{"num_hidden_layers": 9, "hidden_size": 512, "num_key_value_heads": 1, "norm": "rmsnorm", "norm_place": "pre", "norm_eps": 1e-05, "rope_fraction": 1.0, "init_std_o": 0.0, "init_std_down": 0.0, "learning_rate": 0.000307, "lr_head": 0.00585, "decay_shape": "linear", "doc_mask": true, "z_loss": 0.0001, "train_tokens": 1449000000}
Each number is 128 + 24 x the weight over the matrix's rms, rounded and kept within 0 to 255. Layers, rows and columns count from 0. Numbers have three digits each.

# layer 2 MLP down, 512x1024, rms 0.0489, rows 299-324, columns 256-511
132105070119144098165097154156134136167110173146141156132159142159130170116077138132150128152140132070142114102129109108111102148163149090112141198147133117096113147134148109153113155124127084149130119157115119166115078104121154140107124094132138096141159136105101118083100117118125120158151114100130128138137131124139125145150067130131091137103121125135130105107166118124143114147144170121137150117133135122095144093154130157139139127096107081090123108088125129085153124111135120176182139144117114143135143132150136100118106166098144107121156081179094128146105123154126097105161138111079116129124151147115128167119134138137152091159116113120105132208143137105136159176094132133145118084119112116099090149124114134106166126127136145141134146135167174163106113139091107
162129137094091106095130101127138142157141118108106116111108164123151108129135139170088135109151196055154115146140132098129129150121093089124152148115130092129155147123165109103111144076135130096083145088105137123121126118139136140103125092142147134136127143087131101122121139142122161108113118182155151104180139131125177177103129122116144086159166157123086152127126148142110143095135138142157130153103143090119102099138100125135102096146127103122107118133140082114130142130123144139106090131098177089134134106139124089112131079123109107133172108128167159100174126158120125096108121137130172125132147156150134153145134132125110123114204131154145111157156110133105126106156076137122154058145119116095141117125121152123145127129131096119076120147116107127143113115100155
125157141141147100102144139130103162111165132122173081152134134116110134119140120087128121112115101168123166124140145148113143131145131117122143119132155109166112123181131187133089158117110106144145122131126196102136089132119126065155151170099104111110130118129143121114142126174126107118118118151113144156154122145142152119143125113096157108139152110098167147089137127152092141122172097156117107142120133129093099127137105144108154129113123112121129123112113125123099105130127164146108143125164150156160133140102129136131131124131093143181125151170074144114129133079142115144110098131119167146110143144173149133155086148102139127102119182120134121113129209133188164097100099154108106166124109101115131068084136137133140156121161161141121117127081138130148094152118110
167109089121134094114122106136152164135143131155119107168164129124145147151115121168134138132125114135096134115125121095144149119137124138092142193151139138136123148131100129114090117084078115149104111128082127105159133135121134126168099114092112175157143110133162134172098098139095125091144130156107133157129129100105113120184107074110143117168139129125088105106131123120147116137133154109155121125113131118141131078120118095108105103140117109151131112144144149146112112166085140137131128126176088096109131114130089058140104150090152160138114157144149134111172127133157149101127131146091147104123149110146140142117124109175147125122145120129089156105086147113092138108091099144137134100161144150139180089151123148117154134162092134181092120111130144118172119129139136
112141160142169137118140153124144102137100127114130122106161107139146127142134166137152130086126124124139128158128165142112090114078108139132092128117154121172099129129090132196148134125108116096120085165124135121126123104183157107143128139141075109155099119152130066111131090138154085100069115120061171148118139124122117127125093123099123126126118086185097063106126103165096115130152123138168149084133116123120099102116133133124120153139118105117091125154134147173113141110105166143085098140135169143153142113105147118153113096160155149098126105143127125102126124101115124122169157105150137123127141116140144084063077126133107117126154144091116156105131159135144146110130159129137172123144118102089143095152100111108130127110111145060155127104161114148096151180141163
119086124081105138140126136136101167112158135136129139114126143138142094157125131149126134088088151097148125117138107122125108097128120156125124108122103140115112103150114103148099135101124123089126130138106135090157147108123090092091125180156171070122134142132133108159141101119124162102092132091138081114148146104132100106176153143148137066141131141122110110131136121160125169174097117107127142173143098154124186118149132129079136138133159138141130113099133134114152108102117161124159095126098144117064147129092135135118127115149127118088172130090091150139133130123091147112122078133125140138118110160120104165141159132124132124119143100132095140133110115118114101182110160150126133141085109116100170092178088117127141130129157148152094125123154128119102110120074160
170130140140069117164144102144141139148110136111125134118142152170119107122121150113117104136122144116137145126108137131163142120131117141135161093119135135106066124165129096102108155077108125152144109117120177136148126090103135107107121149153093099099123097127146145132093114177132128127097132099119137125119084146177095108149135130111140074148138135065148176138124071154115117102132163121086125120112124099144143124124117121119133143126124122108117133138126114084097139112108155103140144159108102147102149145075066119110134129156127132082183093116112131159133098095175113105141144169138138119098109118149097094154142095090139142127112132088108122112108161117189164170140131166141142126114138152113104093149120101141182147083139111109100075106145143113139141153127158
105151147144154136135121115121150141109142109126096185120126119138109184159134156108119134086108087183125096141108123123132137145126148141092133132123104098142130149100112104090130122121106129152092122154090143115090102146153134127130107138136082126164160147117128108158134153137081164127122102143092118145136126141125106123147115131108153151128124101083085112098129151133178131140106140149095150123131090136104150122145089105133173109164160136124093135133152094147144127108120131141113145150140144134149123127130132127121103132154144130085137060139089192135147143132142108134114153120137162124171136119126113145150133123133151108122168131179094105113119133141117144125099161154130125138118097107115087121145102121117134109161135113114141126125114093126109097116083112
107149130114140127154103121132156132110108092133158149145127100106146132156139165168124169146112161161116119152115132119090124143117106101097114104139139125130053083098148154127130145144130111128127106127165127119117123148110143134142140148114167118135132152131127169157116148125113106134112117125154133119096100119134099116114136099147082129118121094154084119132132101089115101082151108092135112138144106137122130128141151101147085122132110079144150087173106120122109163146135125145123117105115141079123156132117112122142128147143154141125119137096146124092124120159136104148133121121115117162074098137154187161102120133137135072112127089097132100127139114102109091129134136126119105123118116173114129110162112122142139163147088162163108113115119105138117111125111134
157120115121090149151106066102070052113106122162146139092083128133122133100109131106125101119124111148140175121152115175124120102169122151110141143146162105111175127115104155135141132121129128136099110119135147128142120118120109158124128101138146140131136124152095177118117116155131140123167154150138126141159138093118165128117121165164146127127130160125090170124119133110124103155133137100130112123103108137138117086133140177140149107117152110145132109101155076152146121104142130126172122132133153140105118136124126089121131104142121140129148144130114151127156130122137121144061124114142085136132129113177110139134102130133121081147104155155158103139110124138165119105107143139147122117146130177113123110144112138132101164167146124155133131099125139139124122156120108
135132111116105105128137083162147117165105117092127112142122105105146130107112104113124159139152178173156150133126134136161103127129118126161137114134115143128139122117113116107127168137119139133148156148116112133129094104102087097107138138130096153128131131163162105153130134095120152161128115164134121117156130140171137119170137130094104115104161100094073099116170120142124113098116165112121142094132111126121148142110128146108158153185106128115132130110092155092105116095126121138130126155128137126136124093130150142091121145130116098123113121117116148136130117167094110113103141152104137184099177156120144120161109095131103165100120135098106139132135100122148149095122108170155124133133098116097144165114148147119085115142189115106105135111083134119122119122124130
143139128178145146155120135151116150084109125163134120155158123099142164100145149124128120139143140132099123075143124141124118125161125141170162132110112167130100137140099139116129133131114158155157117118126114140132137131128126093106124100157090108162146105154112107095147171131181130125140102095095167132123117105107160176128099171141095152137162177118162107132096127143098136090121150140093133158139139137116139117115132118142097134154117152150146128117084133101107128131163119141121140097123144093151117177100142151114144121183127132136144145148150128145156172107156124134108130097137100123142087126108101149115126145128102128145145121159167115137167149125097099119105099178127143120157079142163111169103164116133125124100140110168079128139116134088140165116134160
131111120126087097130120147172115130189113136105124107086112149144167116119102118108124111075103143152106128094101124135092160169124150150156135133158137151170121096107131135094155104166166116144108164153151085103076127133095149143153102140139106126138136149133107152149156130142143124112151099122135142132117106124109134139115125124116150137138138164129111139130130169153129113143109151125149096138137146116127117096108140131135146145120127144151120104120129112105099156105125134085101097128133159121121124110089136128151112144157146102153090099134146134136085114118113117117169121139179121170081141142126121130171125102120106129123109139100109076083152139146110173136130131123158108081134117057135123135075159105102092144141153139137116121109116122119123127119060176
105146144155154127136133153126168127125178101101159111103145110169166102135106149138106092135113143143109125119117096170165119148117128154116129100126074159107108139125128145155184167141070182146130146152095137113148121109129079171113114131107134126109179120106124163151093114112160164090150105154133150083172133122180136139131123160112146132139162115155126143100146137124103077133080118136161123172142159127096140131123113120120145114122150101161082091106148110125182116143120123154165152136117172135133158088103122164160087064153138116142115153121161198148108170123138125130165073109142124104119145129104135165131134121134088160159154133122135135110134123095124150132146103160122106086103137102131093157139108120124075139113151080105121140106145142140155164152119143
076155150129127122134068110135121109170112120160105106148091126150134154126142111108152128095129142096097098149158140131124108109141092197122110125125182146134127133130134178145134135119123131149090106110153130118141110129175132133109110110133135134105156124147096145116118162118112118162126148154124160144145085110125123139131092147115068138135179098111152090177147136123118162134143158149130131074163177093176147133168124141137135167122150146128082138112155123129116161100108146106107100163152111126115122141136105120088122048186131126117149158078135141147155129086134171107136139190130142138108165177143119102147130129129150147120094136116160166104144081135116148126158114131116123079105143139096119141152106122122139150145140151136128163156165070150116115100130152
093106166158132066129125171143142107138134136101080118134116115107129125142086102114111112114151148115140132107129154140149110108102104127137111129131124102129123136115145103107146163134116148157118152124105111159078133148137150117083137124132146112141143123134124123143164167087107180075094058079150128177123117145114136105109120134158152145099138119111054141123146139094153092122140137145106156082121139121085148143161129172131099110137132108134111158161153129160108131133147154134104130121105136154145108124164109125138128145120138173170097125135083098108102161094163117104149148154158176148117137120130115123109116085077176120153145128161162140118107113162140113140149123153175099153131129141106103177193130151123097141119108145115131103133168135131106163088107152
165141149128097137168095072121118132121131130073108115129142094081123125130115126117116138106104120123139108110151154157132151059140129138130113096108172162130121117171113104124125143121149076098117150093161122138073119157132123110077144144122110094102115112108143138096096128153089115124172117180144098143157121105130146163114134118114097117128161142140144112128107122116123206100127124144113171124143085096100088092112123124099104113154101146146087123181158098111143092113124148115100093146135129135145139148111119154128145104081079094134114134173080118110112149195124102119116126094122167128142109115162084085121141126118125168151119139095114095155116127090073126131124152143138130106145136162089089156151108156128117138111086158116123109161160085082098210135137203
111116116086112128138123183099163118142116111143131112168132140134118129156122162115144093212130138121097088149108108127160128131132112130128148151121173155136122132106131129148079136144130109102123100124110147140117181130131165118169104146109156127157154145132164178148105155109155153133129169127131140116114136093135138093161114084112131161108153104123108106148128111090090146133122131089126131142107126139079095152132136121102144123094098099128146110132108121083139120136129143103122166132142176152107127107124097096147134128144151145115098158137101141128142148123142158149129138095097118122099115110138139068113140151157102139093133118126088169092123123107154146119127140073118117137107152103141096153144129106120107119157161128124132160142193093151122151115113151
150157119138113096135114110123117180142149137117077087133124158120141141110133128116135140124128099121132119153144080146154102143122146137143115138125131120134128169124123137137162089123159102127135147146108137134155126116162155127171150140112118155141127132169161147177121131131156107110145145133147106130120120142154100125118102096150113141148132138158131097162110136107108103140111142137118135134135144102091101153149140110168125138103158121141135117126163106149120143089137175172130101146104116112127123147120158126127105140124121127084149139150146148149104166115125156115112084121100114125116120148106116139152162114083157095129118146146143118132155123108095168142151122155096112175099141067130122126135145125095128121116097133144135123112137070117091137095126158
100167151168114144127154119128122083138127136102127134111178097143129132117104134143113148174141132136108100125092165140115168158070156137137160110096151144125142150145168109166145141112153157165170116109110101132153103099158102139125118139089126107145149097165149083142111115128099081128142162138152106125169103130128139109159134122143141098181150098139121162116126148076122145132106095117135087121101149128109106147080137147141083139112136101155133123153147101116128127134103146134119134105101113140104155079142114090116118146123116121122087174103134124190105126127159110151126125129142138140164142148113138122149107114102118145142133149110158139136135142135126130158119136106129155123095157119116143155117148121118068149142155147095136139154134107132101173128136154
142142147096116088140140150135156144079138105112117135104147136104157122116128109128131138131176122135104143149139126149118119121138146151155142137126142140125130114102102140132147126113103117171140097124133114150117142088124113119147136130107136132102122084115129123151132113116131098082097121117153106114157128119095108122125168144109121128110157153137132128151115147114099092126098152101114111095099133127109150108100168122123146119108113160134140111124120087144174132122125138106110122139172123146123148164116140095110086128109117125085105131135094111147113134094117113121126144150155109142099099107144111155124094152118114106124153136135075103116156101148109139117115088103139113126110117078124143135168097149129154138110143179163142130102119138100130147145140145
143110165164174118130105140127156101094152121129129160136133141138118117134118110096141117118148139110130100133145110093130163133093143187143152111149156093142123088138081115203140124147133146127137149106111111145129107132044115112110156114162127113098137135185139093096133105106136115138106140154140117125164134120141106134149131120130150120136118171135131111127129137161135122142091147110104109140110135129113127109130123175124123167083159176129121084145146157129085120153155175131138170110122153114118103174159135092184094119134120143159105089151133102169167187111097178105157130138170095123133148151125118114148127124154160146137177167171158146087128155171142155125101133113103120144113087117116139119096132096096161106136181130138139114085123118073143159116128143
129095108133173153120122144152129113125136109118151119138138120153105139082144143120112111104116152147127121107160154129139137129128126093122118174138133153142130098099115128123129115133119129128138106162135149138119133115133128141162121112132131148120142113113124145149141151139153182110134136126089127119124133122121137147140110154098145136108119131123136110156140119137129161131112160104156140109109148144134119124135131113178149163137088152158131141162143106128124107126173082116135135134153156125129147121119086118133113124120150085122135141127123137127152155151128097113128113132129110108147124119144158109108124128168115157102116086106138141105163106135089127110110166168154138140103140146106145127122111133134151107141092074156120123127117114152130155138145146
153119125118127119091127127095158111095130113132140111131165094106099072114136125135110082117125100134111106161151137147114113144111127107097134103097105127122111141110147110129112147114148142143173140146138171109105137117095136111149164158107099165143115161129145101118121129085076151122107104126128075119130105121124109109134108142111130108112144136123150110101166090181153098156126150133111107134094111150161160153118136145132123102125160140121152137144105132129140098113157134108108163135131106106097116125148124115156167144138126141144155150110126159130138133145174151130093155127124136170104129111139145124105156173122107138148107121115139167142144170137142085074134154118102111150143166101138105121153124173168103140116120086153092109116116112161109126103105156
131084115096158129146176118156104171109156092118103157096191162112140141157125121142116089125115112103106138123086112129142141133104156140098126116166126151096109094124128133133144190140144149144103111169087078093127091119109160113107105119145103134132150145167125110104134162110125114129124147167170126077136075154152157179146149127130136107143154072113102132124117170129179135147151109126132095131144096176132197127129129123120128143129126165181085114166098087075084166130128126113105122144111141180135100111115118127118165141141128077155105121060161147122136129167110153144125136156115130132124163113157145115094120172145162127140150106108148145125109139142105124090106145133152153143147112107180135119087149138090106149157144173104169126126104103077114150167145110
116129172095120118125160139129112103127123148125127130131048134129153151099117170102104132112110105105129194172129120128140148129163138122143091104104097122084115111090074124133128143113151096129110131136116115133108111132094148170152183128134107098100165136142126122090166100149093162162106130108105138118157082126096141120136099134097122165134118166132104072127100123133131110155088099133107126153074091120144128125090161130114109138195166114103153131137145101146108111144107124148179095104159123120134087121147141123105111128090133150100134143143146090109117111115112121114087106152158105117076084140171168109120113136135103097104162119117175115125141096167106096169104103126133125175105119111106160117132126129138121126115137125122154135145096134081149122137142124